config = dict(
    vocab_size=8192,
    norm_eps=1e-07,
    attn_scale=0.213,
    init_std_qkv=0.0456,
    init_std_o=0.00806,
    batch_tokens=[16384, 32768, 65536],
)
Each number is 50 + 15 x the weight over its row's rms, rounded and kept within 0 to 99. Layers, rows and columns count from 0. The size before them is the row's rms in percent of the matrix's.

# down: layer 13 MLP down (transposed), 2048x256, rms 0.0723, rows 255-281, columns 0-127
# up: layer 13 MLP up, 2048x256, rms 0.0777, rows 256-282, columns 0-127
down255 095:71 57 50 41 27 56 50 32 39 50 47 86 33 69 69 47 34 73 52 39 40 43 59 38 58 28 40 19 55 57 81 49 50 40 41 29 53 45 71 40 74 38 46 53 48 40 56 34 62 74 50 68 72 45 50 69 40 43 37 82 47 52 47 64 82 53 42 72 38 39 22 62 58 74 50 28 50 41 54 43 56 54 25 56 15 49 67 58 59 75 38 55 62 27 37 28 55 61 53 66 42 24 52 51 71 35 42 27 46 45 42 63 49 53 37 48 43 46 81 25 56 30 48 37 20 68 57 45
up256 099:57 44 55 53 52 27 50 51 74 42 54 48 39 46 41 38 43 66 62 32 65 71 44 40 37 35 54 58 55 43 62 51 36 34 37 42 34 60 74 33 55 57 94 56 38 36 55 56 65 67 17 72 36 49 57 65 55 65 44 66 50 52 15 39 72 49 60 37 99 54 56 52 21 10 72 56 49 60 36 47 50 28 64 32 35 47 81 28 28 83 77 53 54 56 61 51 39 79 61 62 56 56 62 58 64 54 65 31 53 87 54 48 55 48 53 59 44 68 40 42 20 55 36 45 37 33 39 32
down256 099:64 66 43 69 71 76 70 41 34 59 46 43 50 46 65 66 52 40 49 58 41 46 64 72 44 46 45 53 35 50 53 28 57 59 53 49 49 50 40 78 43 31 26 24 65 38 48 52 52 45 56 26 50 66 61 49 20 42 64 46 61 58 84 92 61 49 35 49 37 66 55 64 84 71 39 27 49 55 65 38 58 64 33 27 47 10 41 52 65 32 46 43 48 59 50 42 59 32 37 58 54 43 21 38 57 47 31 61 66 40 69 70 36 48 53 50 35 34 32 36 79 61 65 77 71 36 81 28
up257 104:36 43 59 54 45 63 37 77 51 61 52 46 52 46 47 53 47 75 68 48 52 31 72 46 44 32 31 31 64 39 54 33 55 31 41 44 32 51 60 66 62 49 56 31 42 55 40 42 51 31 62 52 37 45 58 51 65 46 45 56 49 56 15 69 43 27 51 62 49 74 42 47 32 22 35 43 49 65 43 45 47 45 60 48 55 61 54 28 48 46 91 32 50 59 62 74 44 57 70 60 42 49 40 36 56 74 44 64 47 49 47 40 64 30 53 60 90 34 41 76 63 36 38 51 99 57 56 43
down257 100:52 64 46 46 58 62 53 52 78 80 38 27 45 62 36 68 59 58 57 43 50 54 40 66 49 34 63 55 41 51 41 58 99 41 46 51 58 44 71 47 40 26 64 56 62 45 64 54 44 64 46 48 47 25 40 98 39 59 43 50 58 50 47 51 34 65 34 66 41 53 38 71 23 56 43 67 51 47 53 54 73 78 53 34 56 43 32 62 67 37 33 59 40 39 33 45 50 68 57 47 60 53 56 68 63 36 57 54 31 24 41 72 23 53 26 63 39 79 51 51 52 56 53 23 24 41 46 45
up258 098:50 40 50 74 66 51 35 43 45 51 53 53 43 51 60 80 69 69 39 29 52 19 59 52 54 42 57 48 79 70 65 62 83 44 53 47 45 54 53 25 60 47 24 50 19 36 24 58 35 49 44 18 61 56 44 62 43 67 83 30 68 37 38 40 39 47 59 53 32 60 41 55 52 09 77 48 46 28 59 70 54 38 38 57 45 46 74 55 88 92 57 49 37 54 44 66 30 32 43 56 53 52 48 44 70 55 74 21 28 39 70 51 53 56 61 69 52 48 67 50 28 29 41 41 50 55 51 63
down258 106:34 51 40 50 46 38 58 59 29 21 57 38 39 64 87 51 50 58 66 65 45 34 57 14 39 46 35 66 65 44 36 62 77 45 65 28 32 31 54 72 22 55 55 64 36 60 32 49 38 51 54 57 67 60 51 48 34 82 48 53 54 14 69 38 58 64 34 53 59 58 50 34 55 77 43 44 60 34 67 56 36 42 50 57 54 39 63 67 32 53 66 41 26 39 63 68 38 37 45 39 56 33 44 60 46 65 36 49 37 50 45 51 62 44 39 42 53 48 66 67 45 30 48 68 36 36 59 63
up259 122:44 55 51 78 58 67 32 45 56 33 28 40 47 38 66 26 45 32 48 75 61 49 47 46 46 29 76 51 53 72 26 43 43 53 67 64 57 68 28 54 45 75 39 11 38 64 58 39 66 75 35 33 45 55 69 54 43 46 56 52 61 34 61 69 53 78 48 59 35 67 42 93 63 43 40 53 44 34 39 72 64 87 46 32 60 55 58 48 68 83 92 36 42 61 63 64 71 47 75 44 48 42 24 05 58 42 68 36 54 53 49 46 39 70 58 43 53 35 51 56 19 63 44 52 39 59 37 43
down259 111:46 62 34 25 65 34 38 62 39 54 66 43 39 77 46 64 59 56 33 51 60 59 38 51 54 44 54 54 83 66 72 38 57 57 67 43 38 41 36 59 52 25 43 64 48 46 62 18 77 42 45 43 47 73 57 33 42 42 66 65 39 37 75 85 58 74 56 32 88 14 43 41 60 58 39 31 59 62 50 58 57 77 71 42 64 89 57 88 41 61 52 31 52 54 44 37 54 28 64 57 54 58 39 29 44 39 67 48 44 76 77 47 41 42 35 46 35 32 51 50 38 33 44 27 29 36 41 46
up260 109:20 64 49 51 46 42 72 62 53 46 61 50 50 38 45 84 86 57 70 65 53 34 52 73 25 50 58 47 49 57 51 49 59 42 57 39 43 60 38 92 57 40 42 46 54 33 50 61 30 65 39 35 32 46 28 76 30 35 71 38 68 36 44 59 33 39 62 35 45 45 31 80 60 39 16 77 42 48 72 31 42 51 11 54 56 52 72 35 60 39 52 55 56 52 55 64 58 57 47 44 35 27 15 39 68 53 46 52 39 52 61 50 89 29 55 39 40 37 53 72 57 60 40 41 63 35 39 40
down260 117:26 44 38 48 36 39 59 55 44 25 56 56 64 68 48 82 84 40 32 50 50 69 21 58 50 54 49 58 48 40 77 63 18 55 65 48 36 88 58 56 35 18 30 60 53 73 50 53 17 39 63 41 47 61 24 50 33 62 54 29 53 25 73 62 64 08 41 48 54 42 51 87 55 62 56 61 68 48 55 57 54 30 43 52 56 53 33 62 76 52 63 57 49 51 58 61 45 45 53 41 46 49 53 34 40 53 38 26 48 36 57 60 57 70 70 54 41 43 46 56 52 47 49 52 48 00 36 41
up261 090:56 53 30 68 57 36 09 23 51 28 55 42 35 66 82 45 44 37 52 62 49 37 70 35 32 45 48 26 54 63 64 52 38 56 31 46 49 53 32 60 61 54 75 41 37 42 65 72 19 51 60 62 52 44 64 51 79 41 73 71 37 76 61 50 44 34 53 51 63 62 54 34 55 60 42 34 31 41 60 39 55 76 44 40 43 63 43 33 23 38 40 60 74 60 53 59 53 51 19 46 62 61 36 50 21 41 38 68 32 58 55 52 54 31 50 52 57 51 49 44 43 38 48 20 41 38 53 51
down261 094:67 68 58 39 39 75 54 45 27 55 43 64 78 30 49 44 41 50 35 34 52 59 62 59 63 37 80 45 78 63 45 63 41 27 60 36 69 44 28 40 63 36 71 72 64 68 86 50 42 44 49 32 74 67 70 41 70 44 45 39 56 58 70 28 61 49 56 36 38 43 68 25 45 47 66 42 59 50 45 55 34 62 45 66 35 47 65 47 53 32 94 47 58 42 56 35 42 46 40 56 53 43 46 54 49 43 33 46 33 51 40 40 50 44 56 82 38 00 33 56 56 37 66 58 54 26 58 38
up262 101:27 56 28 55 37 48 42 64 29 73 63 57 82 66 79 71 66 51 56 52 53 49 64 62 45 31 53 50 52 56 43 41 45 52 55 42 75 36 25 67 62 38 39 61 17 55 40 30 34 46 39 75 50 56 70 49 70 55 50 50 64 44 52 67 68 47 42 47 53 25 60 53 49 39 60 56 61 27 51 62 30 36 69 40 39 64 49 57 25 49 48 17 36 60 41 58 47 73 55 39 51 58 53 26 08 64 55 47 74 62 64 81 55 49 62 72 58 51 32 63 65 50 31 95 44 74 49 41
down262 099:32 72 49 73 53 61 51 63 46 59 48 51 71 67 57 48 64 60 48 34 49 44 49 50 46 57 55 64 12 41 44 77 45 88 66 46 55 44 45 62 58 33 27 39 17 37 55 54 40 50 35 76 61 59 51 53 16 29 37 28 81 62 45 59 53 53 58 32 56 39 57 56 45 52 52 56 51 59 36 64 72 66 48 62 81 66 67 61 48 54 39 43 38 82 44 64 45 51 43 41 54 29 62 35 58 31 30 59 37 51 59 21 57 44 44 29 95 32 42 35 69 52 36 37 57 31 76 25
up263 098:42 69 50 52 41 56 42 51 33 36 36 50 70 49 33 45 43 49 43 41 66 58 57 66 43 41 57 58 20 39 36 45 98 48 58 53 48 21 55 91 43 57 67 59 58 61 37 18 39 40 48 25 18 77 45 49 26 51 66 69 53 64 66 54 32 65 52 28 47 60 51 49 40 54 55 73 28 68 65 28 46 45 75 52 49 61 72 63 63 44 57 52 41 20 63 37 52 46 33 44 81 54 65 44 43 64 53 66 44 37 49 39 68 58 76 24 39 65 59 51 56 55 47 38 44 42 43 56
down263 097:38 71 37 67 59 57 60 65 56 37 39 45 63 48 42 46 51 48 41 52 61 63 58 43 58 54 08 59 58 29 31 41 33 60 73 45 56 81 49 41 32 51 63 37 29 54 51 45 37 77 66 48 67 72 48 43 37 59 68 35 43 53 74 50 35 31 48 59 64 59 32 49 61 69 54 43 56 57 47 42 38 79 56 57 43 36 45 10 39 49 57 53 18 64 44 77 59 63 12 40 50 59 52 81 66 50 42 07 48 75 28 39 20 61 72 40 45 45 38 30 71 34 54 39 49 62 23 71
up264 095:46 69 46 32 28 35 29 60 67 39 46 42 45 52 25 28 54 59 74 37 31 50 44 41 58 51 35 36 44 39 56 51 65 58 29 50 33 55 66 64 42 32 89 50 31 59 61 43 44 37 28 30 24 57 49 39 48 52 61 34 32 76 63 39 39 55 34 55 64 63 64 54 55 17 26 49 42 23 47 39 45 36 30 58 61 54 50 42 64 45 56 64 61 26 54 68 35 53 42 84 40 56 44 40 18 71 27 77 47 48 67 31 57 40 42 57 51 63 47 49 40 57 64 67 69 51 51 48
down264 107:49 52 44 71 59 53 41 47 60 58 44 51 37 60 26 69 60 45 42 63 57 49 54 51 77 54 35 56 36 43 59 43 55 41 73 58 44 61 54 60 40 54 33 49 46 43 53 26 43 57 37 50 50 61 33 40 38 71 46 53 36 38 39 63 57 50 57 30 38 53 36 61 54 71 43 34 31 52 68 54 39 33 38 42 42 47 67 73 56 51 17 39 33 49 42 48 53 60 57 51 36 52 46 53 68 53 65 29 71 30 59 62 51 66 59 31 42 50 51 57 42 52 53 37 41 38 47 48
up265 083:39 52 45 83 66 57 37 52 51 52 67 84 48 39 49 37 40 51 42 71 46 57 49 36 39 69 48 57 57 25 53 48 56 52 49 72 40 46 49 43 61 53 49 68 61 50 20 89 39 47 56 55 25 50 83 64 71 38 44 42 85 51 59 52 55 48 71 50 75 51 70 60 68 50 36 37 67 56 65 48 51 59 44 70 46 39 41 83 57 54 62 45 64 48 72 53 38 47 54 49 47 61 41 48 51 70 49 64 51 49 41 75 44 38 38 53 69 49 21 54 56 61 25 42 50 57 42 12
down265 092:93 54 58 16 60 60 50 53 39 53 34 53 38 52 53 60 37 22 62 32 92 36 57 42 49 44 41 40 42 67 52 21 36 47 45 43 61 45 55 72 57 38 72 66 40 42 68 44 64 46 45 58 44 29 50 33 56 57 37 32 35 51 48 59 48 40 36 57 49 28 49 62 31 59 63 70 51 39 69 62 65 59 27 70 58 62 62 30 40 38 59 39 64 26 62 43 39 71 70 45 69 54 59 49 51 34 51 49 68 37 35 60 34 71 28 55 46 56 51 43 78 65 75 47 32 55 46 71
up266 088:36 59 55 41 44 56 82 63 62 41 68 23 40 13 54 38 39 47 62 58 64 46 57 59 53 53 12 71 28 46 37 52 69 57 35 29 61 56 58 47 55 67 71 64 53 61 45 54 43 29 68 73 17 27 97 60 41 26 38 65 46 49 66 79 67 67 61 47 54 59 59 56 51 34 39 80 53 32 56 36 36 37 52 15 29 49 57 68 51 78 38 43 50 45 60 73 39 45 50 38 64 81 42 24 63 45 64 53 59 30 38 58 55 76 66 57 70 36 78 69 65 48 28 43 61 62 67 44
down266 118:59 44 22 54 54 46 28 50 59 43 50 61 46 61 45 57 37 36 49 61 58 63 49 33 55 48 70 27 60 39 51 77 58 80 44 66 55 36 46 59 30 48 42 51 50 40 44 65 59 15 48 31 53 77 50 32 32 63 50 41 39 51 26 39 36 75 65 37 61 35 66 52 53 69 54 44 33 35 49 57 41 23 71 64 45 63 31 42 59 56 27 48 31 37 45 27 50 33 57 41 53 62 76 55 32 52 48 48 76 54 57 65 37 48 37 62 40 58 52 53 80 37 52 36 56 89 34 46
up267 092:54 68 56 41 78 59 41 87 57 61 54 53 35 45 69 58 31 40 75 44 45 30 62 52 45 36 26 58 51 60 46 41 32 46 13 44 44 61 41 61 65 73 51 35 57 56 48 50 43 60 61 50 58 43 55 64 90 61 40 24 20 47 59 40 47 60 50 47 52 57 40 46 66 49 81 37 44 57 74 48 48 37 56 54 45 59 24 37 60 58 71 30 70 51 51 68 28 08 49 59 68 82 48 89 47 53 37 44 53 31 35 37 64 54 63 45 60 42 51 51 50 69 46 56 63 76 28 60
down267 100:55 44 48 44 55 57 60 49 50 52 54 49 43 49 53 34 49 30 68 43 63 28 53 64 22 51 50 34 64 46 45 57 13 62 66 57 75 58 61 53 55 34 52 62 44 50 73 62 38 44 56 49 60 81 40 65 58 54 35 56 42 51 23 44 43 47 38 59 38 43 40 37 43 37 70 45 51 40 60 42 37 67 40 39 40 59 42 44 52 49 33 14 50 42 54 63 19 70 41 66 66 63 83 46 49 42 57 31 59 48 75 56 39 58 56 36 51 58 59 35 30 45 40 54 53 47 74 58
up268 102:68 42 48 72 58 61 42 71 72 32 36 44 28 59 21 50 41 43 66 54 77 78 56 74 41 57 50 25 41 58 46 60 40 66 63 54 44 42 42 87 78 58 22 23 45 49 33 57 59 49 29 32 18 41 30 49 35 36 58 44 53 45 63 50 59 54 11 15 59 77 29 44 70 44 64 64 27 25 30 77 53 59 15 36 60 73 43 64 43 65 48 50 40 45 58 47 59 46 39 54 47 44 60 30 48 57 61 51 45 78 52 41 56 63 66 32 46 69 35 62 53 51 47 73 68 46 65 67
down268 096:88 49 38 05 44 36 61 45 43 34 74 53 31 46 51 67 37 51 28 71 46 55 59 68 66 64 64 41 60 38 76 33 61 76 78 38 44 53 53 63 52 56 35 57 60 31 42 56 42 59 40 45 42 44 45 42 69 33 50 48 75 66 44 72 55 43 22 61 43 23 43 54 62 76 17 21 43 57 38 45 60 56 57 46 67 39 49 35 67 18 44 31 35 49 63 37 58 53 55 43 42 38 23 28 59 40 78 54 76 73 45 32 54 60 60 49 51 83 23 44 66 19 69 54 55 33 49 78
up269 101:45 44 47 50 53 40 48 38 69 37 46 58 45 64 41 28 28 53 44 62 36 48 47 32 48 57 42 45 36 72 43 85 42 68 68 55 36 50 37 42 57 65 55 44 68 71 61 48 39 55 57 48 56 53 42 53 60 18 68 70 31 62 55 56 48 41 51 62 64 29 85 35 65 62 48 56 67 48 48 14 36 58 36 50 90 50 70 60 52 53 57 25 58 54 50 41 45 61 80 62 48 35 31 61 47 73 33 28 51 61 26 47 79 46 60 31 95 71 28 70 76 53 42 52 75 48 52 68
down269 103:30 63 61 36 28 33 33 75 58 63 36 66 60 44 53 56 38 54 44 81 53 50 39 47 78 48 58 45 34 55 79 43 42 70 55 40 34 36 61 67 32 62 25 47 56 28 66 82 68 84 41 50 36 60 53 64 47 42 40 39 48 45 76 47 90 33 45 60 45 35 44 58 68 56 60 45 40 44 57 62 55 36 43 60 51 45 56 25 40 65 69 42 56 14 59 51 32 44 56 19 59 64 68 50 64 36 63 17 42 46 49 45 38 51 38 54 52 43 26 48 57 62 15 44 45 65 32 41
up270 107:70 53 73 53 49 38 47 71 63 54 52 59 39 25 56 31 31 32 66 70 56 48 50 65 44 59 35 73 49 66 51 64 69 33 37 49 45 53 33 46 67 35 57 54 58 41 53 43 59 56 68 82 67 47 22 71 99 67 37 27 58 39 45 44 27 45 15 46 60 67 32 50 78 33 74 47 43 38 51 28 66 44 39 57 52 76 83 35 36 65 65 54 47 30 45 58 43 49 54 59 43 51 52 71 60 44 33 59 50 55 57 52 30 68 35 38 37 65 52 59 55 59 81 39 44 80 65 77
down270 107:25 28 49 36 61 24 34 54 81 43 45 48 58 53 54 41 44 64 45 34 66 66 72 32 65 57 51 46 33 41 56 56 51 37 34 43 49 34 40 40 69 54 30 50 65 59 49 43 81 58 57 54 52 72 48 57 72 47 68 53 58 51 39 65 39 26 36 42 36 48 56 49 41 59 72 40 67 31 65 37 60 51 60 35 41 42 30 56 45 76 27 39 37 23 48 45 54 55 50 31 40 42 52 37 55 39 37 63 70 74 45 43 11 58 27 68 76 44 46 76 95 29 49 16 49 44 57 51
up271 101:60 34 49 53 44 25 48 58 67 55 27 42 42 35 45 51 48 62 34 76 41 37 50 65 68 40 45 40 65 48 65 37 52 70 66 56 49 52 67 77 50 59 44 33 36 66 35 66 50 64 78 41 22 72 80 64 57 46 51 35 41 38 52 38 38 54 43 58 65 79 53 78 67 56 49 56 12 56 73 33 40 54 86 73 66 46 54 26 53 75 49 53 52 43 49 39 64 51 62 48 49 65 23 56 52 52 60 42 86 65 44 45 27 27 37 53 55 63 45 46 19 72 60 53 48 70 51 29
down271 100:26 45 44 61 59 30 63 57 35 46 46 55 78 86 58 40 39 44 50 35 37 56 65 70 59 46 23 50 37 45 45 61 70 47 28 60 44 45 60 52 29 63 75 60 55 30 43 60 65 24 39 47 85 29 39 56 32 48 66 95 52 53 33 66 69 61 32 42 37 35 60 42 76 60 27 48 58 21 30 43 69 74 00 44 59 50 27 49 71 30 30 56 63 46 59 60 23 50 55 43 64 51 71 63 44 49 40 50 24 19 54 45 55 54 43 61 50 77 55 63 55 51 25 53 72 46 60 72
up272 103:60 58 67 46 41 24 59 74 51 69 41 32 31 54 22 57 69 74 95 57 34 30 58 58 51 36 12 71 53 33 45 65 64 56 33 47 59 64 54 74 42 57 65 52 29 42 56 38 37 63 69 60 53 79 58 48 71 42 50 60 60 53 52 58 55 57 51 67 91 93 93 38 59 32 45 39 66 68 57 51 38 40 46 41 66 33 18 51 56 58 57 19 65 43 55 71 55 42 32 26 44 56 26 57 24 33 38 64 63 61 40 68 33 49 38 61 51 69 51 58 59 28 48 29 63 61 20 44
down272 099:62 33 67 31 60 33 31 60 34 52 67 38 59 57 44 13 59 60 23 58 51 45 26 67 52 47 54 54 70 50 42 52 53 48 59 55 38 59 38 67 55 28 58 54 58 51 42 54 37 42 50 70 45 36 84 37 49 73 54 54 17 42 45 40 46 47 25 79 80 37 45 29 69 38 38 34 54 56 48 38 63 45 36 62 61 61 48 37 46 65 52 47 22 49 63 48 78 59 43 59 34 68 50 28 56 35 56 57 32 96 38 44 50 47 45 41 33 63 52 28 41 32 51 62 45 92 27 65
up273 096:62 64 44 48 47 25 49 52 43 61 37 45 42 00 59 49 30 30 59 69 40 32 56 39 65 52 54 15 61 44 43 13 44 52 40 48 60 44 57 24 27 38 45 48 53 57 39 51 58 49 73 64 67 56 55 73 86 64 44 49 31 37 37 68 40 36 58 61 83 68 50 57 38 46 77 59 63 35 45 32 51 17 62 67 47 59 43 45 52 54 55 38 37 53 52 99 77 85 45 58 34 41 53 47 39 52 52 71 39 67 78 34 35 84 53 61 47 52 63 46 33 57 28 58 49 66 46 35
down273 099:30 27 63 39 56 54 32 63 34 38 44 48 26 58 32 62 58 53 54 42 32 57 40 43 42 67 79 61 50 47 43 47 68 30 58 39 39 68 60 24 43 27 66 76 43 33 39 32 25 31 32 53 58 56 39 57 48 55 48 56 44 50 53 42 62 49 57 64 58 51 46 33 46 63 48 63 58 25 61 60 40 74 54 41 51 57 71 62 43 46 43 37 22 37 46 49 46 47 62 34 58 47 69 58 68 47 49 50 44 56 47 43 54 31 58 40 50 46 51 55 43 45 59 54 49 55 26 41
up274 095:63 35 48 56 71 35 35 68 64 13 46 55 49 30 39 54 40 28 49 34 54 45 41 63 31 26 62 49 49 56 55 38 49 48 58 39 51 59 68 62 51 41 38 61 52 30 72 59 39 84 56 50 32 43 35 59 71 76 49 72 38 43 42 51 25 19 40 59 51 37 52 76 40 31 62 35 55 70 35 62 58 43 43 51 27 54 57 38 42 73 60 37 63 41 83 57 62 89 78 79 55 67 02 50 52 55 56 36 43 49 50 36 53 54 37 58 59 45 31 27 41 59 38 55 77 36 48 53
down274 097:90 49 66 10 48 61 26 33 44 71 69 89 33 55 50 40 50 72 68 45 40 85 56 61 43 48 44 50 36 61 50 33 48 20 34 59 58 70 40 44 59 29 54 39 47 73 47 34 49 53 68 64 29 61 60 60 24 30 30 33 30 65 14 52 24 49 59 52 43 65 38 38 68 37 41 52 64 39 45 46 54 39 59 71 44 47 39 64 38 57 43 72 48 31 50 60 48 51 29 46 43 41 45 56 64 60 63 39 47 29 47 34 51 41 43 50 46 34 60 58 50 70 41 59 26 55 67 47
up275 088:79 49 43 60 74 38 75 39 65 43 55 49 63 52 64 56 39 28 56 82 34 62 35 27 40 68 68 49 57 33 34 61 61 41 53 74 59 66 39 82 43 65 59 45 68 47 52 67 63 39 56 35 66 54 45 68 62 70 61 21 32 78 48 65 36 43 74 47 61 57 83 43 38 65 53 44 40 50 57 48 49 51 51 62 40 66 40 39 60 35 48 33 54 69 62 58 43 43 39 63 38 63 55 33 29 59 59 60 62 56 67 81 86 46 24 43 66 79 59 71 54 81 50 50 62 60 50 46
down275 086:91 55 56 41 22 59 47 17 58 35 54 84 24 31 49 60 32 67 57 49 61 47 57 35 36 39 40 22 27 64 48 39 51 40 47 39 49 46 65 50 79 24 66 52 51 63 55 32 40 66 28 70 42 56 46 71 61 56 42 67 47 56 51 71 53 41 33 74 44 45 24 72 25 37 31 65 48 62 61 44 76 59 56 61 61 66 49 61 33 80 71 30 57 33 19 60 36 55 67 40 53 55 55 53 52 57 25 44 53 71 47 34 36 79 26 31 44 81 75 51 42 31 69 35 58 34 55 67
up276 105:27 43 47 53 48 60 55 70 60 62 67 44 66 45 58 35 32 67 41 52 64 13 54 28 73 62 47 46 58 52 50 48 82 47 28 65 50 37 68 70 40 53 72 66 66 55 53 56 53 15 52 27 74 57 31 48 68 41 46 73 68 56 32 44 37 31 52 57 53 29 41 66 55 43 39 53 44 40 71 56 34 16 57 51 50 27 46 44 43 39 56 42 28 39 77 65 73 25 52 61 63 69 40 58 26 67 68 35 45 31 42 70 38 52 35 58 45 60 52 25 59 88 41 62 62 73 43 37
down276 106:40 42 65 48 25 41 48 53 49 50 57 35 45 84 35 67 68 53 51 59 62 54 84 53 76 65 44 60 59 52 50 70 65 58 46 41 66 56 39 62 50 67 64 58 45 29 44 40 46 32 67 45 41 37 74 52 46 41 32 55 67 20 68 38 31 69 46 77 51 37 60 48 13 54 43 22 49 55 19 46 50 37 37 36 50 70 45 42 53 19 35 33 40 67 49 49 60 32 23 41 54 55 56 30 39 51 32 97 43 53 39 67 39 45 33 48 53 50 46 50 62 53 48 48 53 46 47 51
up277 091:60 30 38 88 64 41 57 51 44 43 41 53 55 41 66 62 59 52 42 49 71 39 40 49 75 63 56 29 43 36 57 46 59 16 39 96 53 44 29 37 65 44 44 57 58 45 58 67 55 36 49 43 44 69 46 51 42 70 64 42 46 39 43 55 61 35 60 59 65 52 33 82 57 43 53 34 43 55 42 49 42 42 56 63 58 30 43 44 50 70 28 45 58 63 37 74 51 48 59 33 54 76 32 53 65 34 50 41 56 46 84 88 47 51 34 42 24 73 58 27 65 81 36 31 33 36 57 27
down277 092:62 54 60 40 61 37 63 45 46 23 60 40 25 46 40 18 74 52 50 59 56 63 80 34 49 54 51 51 36 40 21 47 59 44 40 48 41 19 76 46 60 73 25 30 43 64 38 30 37 44 59 55 52 61 55 46 51 47 52 50 47 41 34 33 58 39 85 21 43 52 55 52 58 62 51 14 40 53 61 62 40 44 45 52 49 36 42 50 34 72 57 69 56 38 32 37 32 38 64 69 57 55 65 44 35 53 63 52 60 31 47 51 53 18 65 61 38 48 39 47 31 44 51 84 66 62 37 86
up278 101:46 43 35 75 24 40 52 51 40 58 44 46 49 40 27 59 61 81 71 66 72 53 57 68 32 76 52 23 22 62 37 48 68 45 39 44 59 51 48 46 37 58 67 43 11 55 36 47 43 43 73 27 31 51 23 47 40 46 38 33 52 51 44 57 56 54 44 62 56 63 59 59 71 42 42 56 42 51 50 54 56 47 58 44 58 32 27 43 43 32 44 42 62 57 49 89 50 52 53 43 63 58 52 73 77 23 59 69 52 59 39 43 50 76 75 45 71 49 61 55 57 63 41 12 48 46 72 80
down278 102:40 59 47 53 41 65 52 54 81 60 33 50 45 46 26 52 46 45 62 12 50 51 44 39 59 27 59 34 42 56 23 65 64 45 42 45 58 45 56 51 39 71 40 51 44 68 54 63 73 52 21 54 60 50 47 52 61 47 53 35 53 62 21 62 45 42 58 43 49 65 53 56 67 34 54 37 48 58 47 46 58 81 34 70 50 72 26 20 54 58 52 47 32 89 60 44 37 64 42 44 46 85 40 77 62 29 41 59 46 53 59 33 61 47 55 69 47 55 50 83 45 53 62 56 40 49 24 47
up279 044:52 42 62 56 74 42 40 89 57 52 56 44 40 54 35 47 66 47 72 58 49 59 57 63 54 26 41 51 40 49 62 34 63 60 59 53 50 73 54 60 54 40 83 50 40 39 19 64 32 49 32 34 56 61 49 55 47 48 73 42 46 39 59 84 82 44 45 54 74 64 53 52 48 45 43 50 57 59 46 62 65 55 54 29 60 62 57 56 49 47 52 19 81 55 74 82 10 58 83 38 45 21 59 40 63 45 69 50 63 99 55 42 69 47 42 59 64 44 59 34 41 56 39 76 57 39 59 53
down279 030:58 61 59 44 60 40 71 57 61 58 36 37 57 50 55 37 41 24 77 43 40 26 60 40 70 73 69 50 61 89 57 46 38 58 55 49 34 47 73 48 50 55 75 31 53 45 27 42 77 45 40 23 56 50 30 62 34 72 57 56 49 27 41 38 60 37 40 55 52 37 09 56 37 33 52 65 54 39 44 57 50 36 44 53 56 43 24 59 43 49 24 46 57 91 62 71 57 46 60 29 59 27 37 41 45 52 70 50 46 35 78 25 32 47 71 50 53 60 67 33 33 59 45 49 52 44 45 42
up280 100:68 68 49 55 55 58 52 58 92 36 75 46 33 57 67 66 67 35 56 64 47 46 54 41 61 09 57 49 00 64 79 47 69 51 46 91 47 50 30 38 56 35 59 44 56 60 44 27 72 61 40 70 65 31 37 64 52 54 57 62 49 43 12 40 59 47 54 68 66 38 50 61 21 47 39 29 39 45 56 36 66 35 65 60 56 54 61 42 49 54 53 45 48 28 55 51 46 43 77 41 54 46 51 43 10 68 32 67 50 74 39 43 47 53 39 51 42 33 71 36 38 47 36 40 45 44 51 46
down280 100:53 64 37 51 38 53 63 38 63 32 25 72 48 71 76 58 37 25 61 57 42 51 39 50 70 46 40 26 48 62 57 56 50 57 66 52 26 50 68 55 39 59 35 26 57 62 37 53 57 53 28 64 55 24 52 25 38 66 35 35 54 38 54 41 37 75 43 34 58 29 38 53 29 47 55 63 48 55 55 29 34 41 47 51 35 43 40 51 41 49 11 49 35 62 60 58 42 42 39 36 50 40 42 49 58 55 62 62 50 45 63 47 68 71 45 80 44 59 54 59 66 72 54 46 38 79 72 53
up281 085:42 39 38 68 62 60 47 49 56 40 57 71 58 11 57 34 59 35 31 49 47 53 65 36 50 68 21 60 47 36 48 60 49 30 62 69 46 54 73 38 43 46 41 49 54 43 23 62 32 47 63 40 50 49 70 65 68 26 45 47 79 53 48 60 53 47 48 62 49 53 85 51 78 49 43 61 50 40 53 47 40 50 48 72 76 25 44 59 44 50 55 63 68 51 83 54 59 37 55 53 55 61 40 46 63 73 51 67 64 63 53 64 62 39 35 44 48 46 29 39 52 54 31 39 54 53 45 20
down281 091:62 63 44 13 63 62 35 63 60 47 17 51 44 59 44 53 27 29 52 62 72 56 52 44 53 43 51 19 49 71 45 39 51 58 35 43 58 39 61 66 48 33 76 64 30 52 72 57 63 41 42 45 67 54 45 40 67 66 30 32 22 42 23 54 31 49 62 47 50 44 60 52 48 58 76 56 41 39 67 71 55 48 46 56 67 74 59 37 35 37 84 40 62 49 29 46 30 44 78 53 56 52 65 40 38 50 68 63 79 49 43 54 22 67 42 55 19 81 29 50 73 73 64 37 46 40 15 65
up282 101:53 68 21 64 53 51 57 36 57 43 57 54 68 51 53 49 46 28 23 29 41 49 47 45 37 62 40 49 45 80 30 51 54 52 63 38 65 10 39 63 67 50 42 23 48 37 47 23 73 62 63 71 59 55 39 64 51 53 48 58 36 69 50 56 74 64 45 26 27 40 66 42 35 62 70 41 70 28 33 45 46 36 62 40 61 51 84 30 45 60 42 42 61 32 86 82 49 58 56 65 61 46 04 35 43 53 41 32 57 40 50 39 87 56 67 56 72 31 53 56 60 61 55 83 53 60 56 31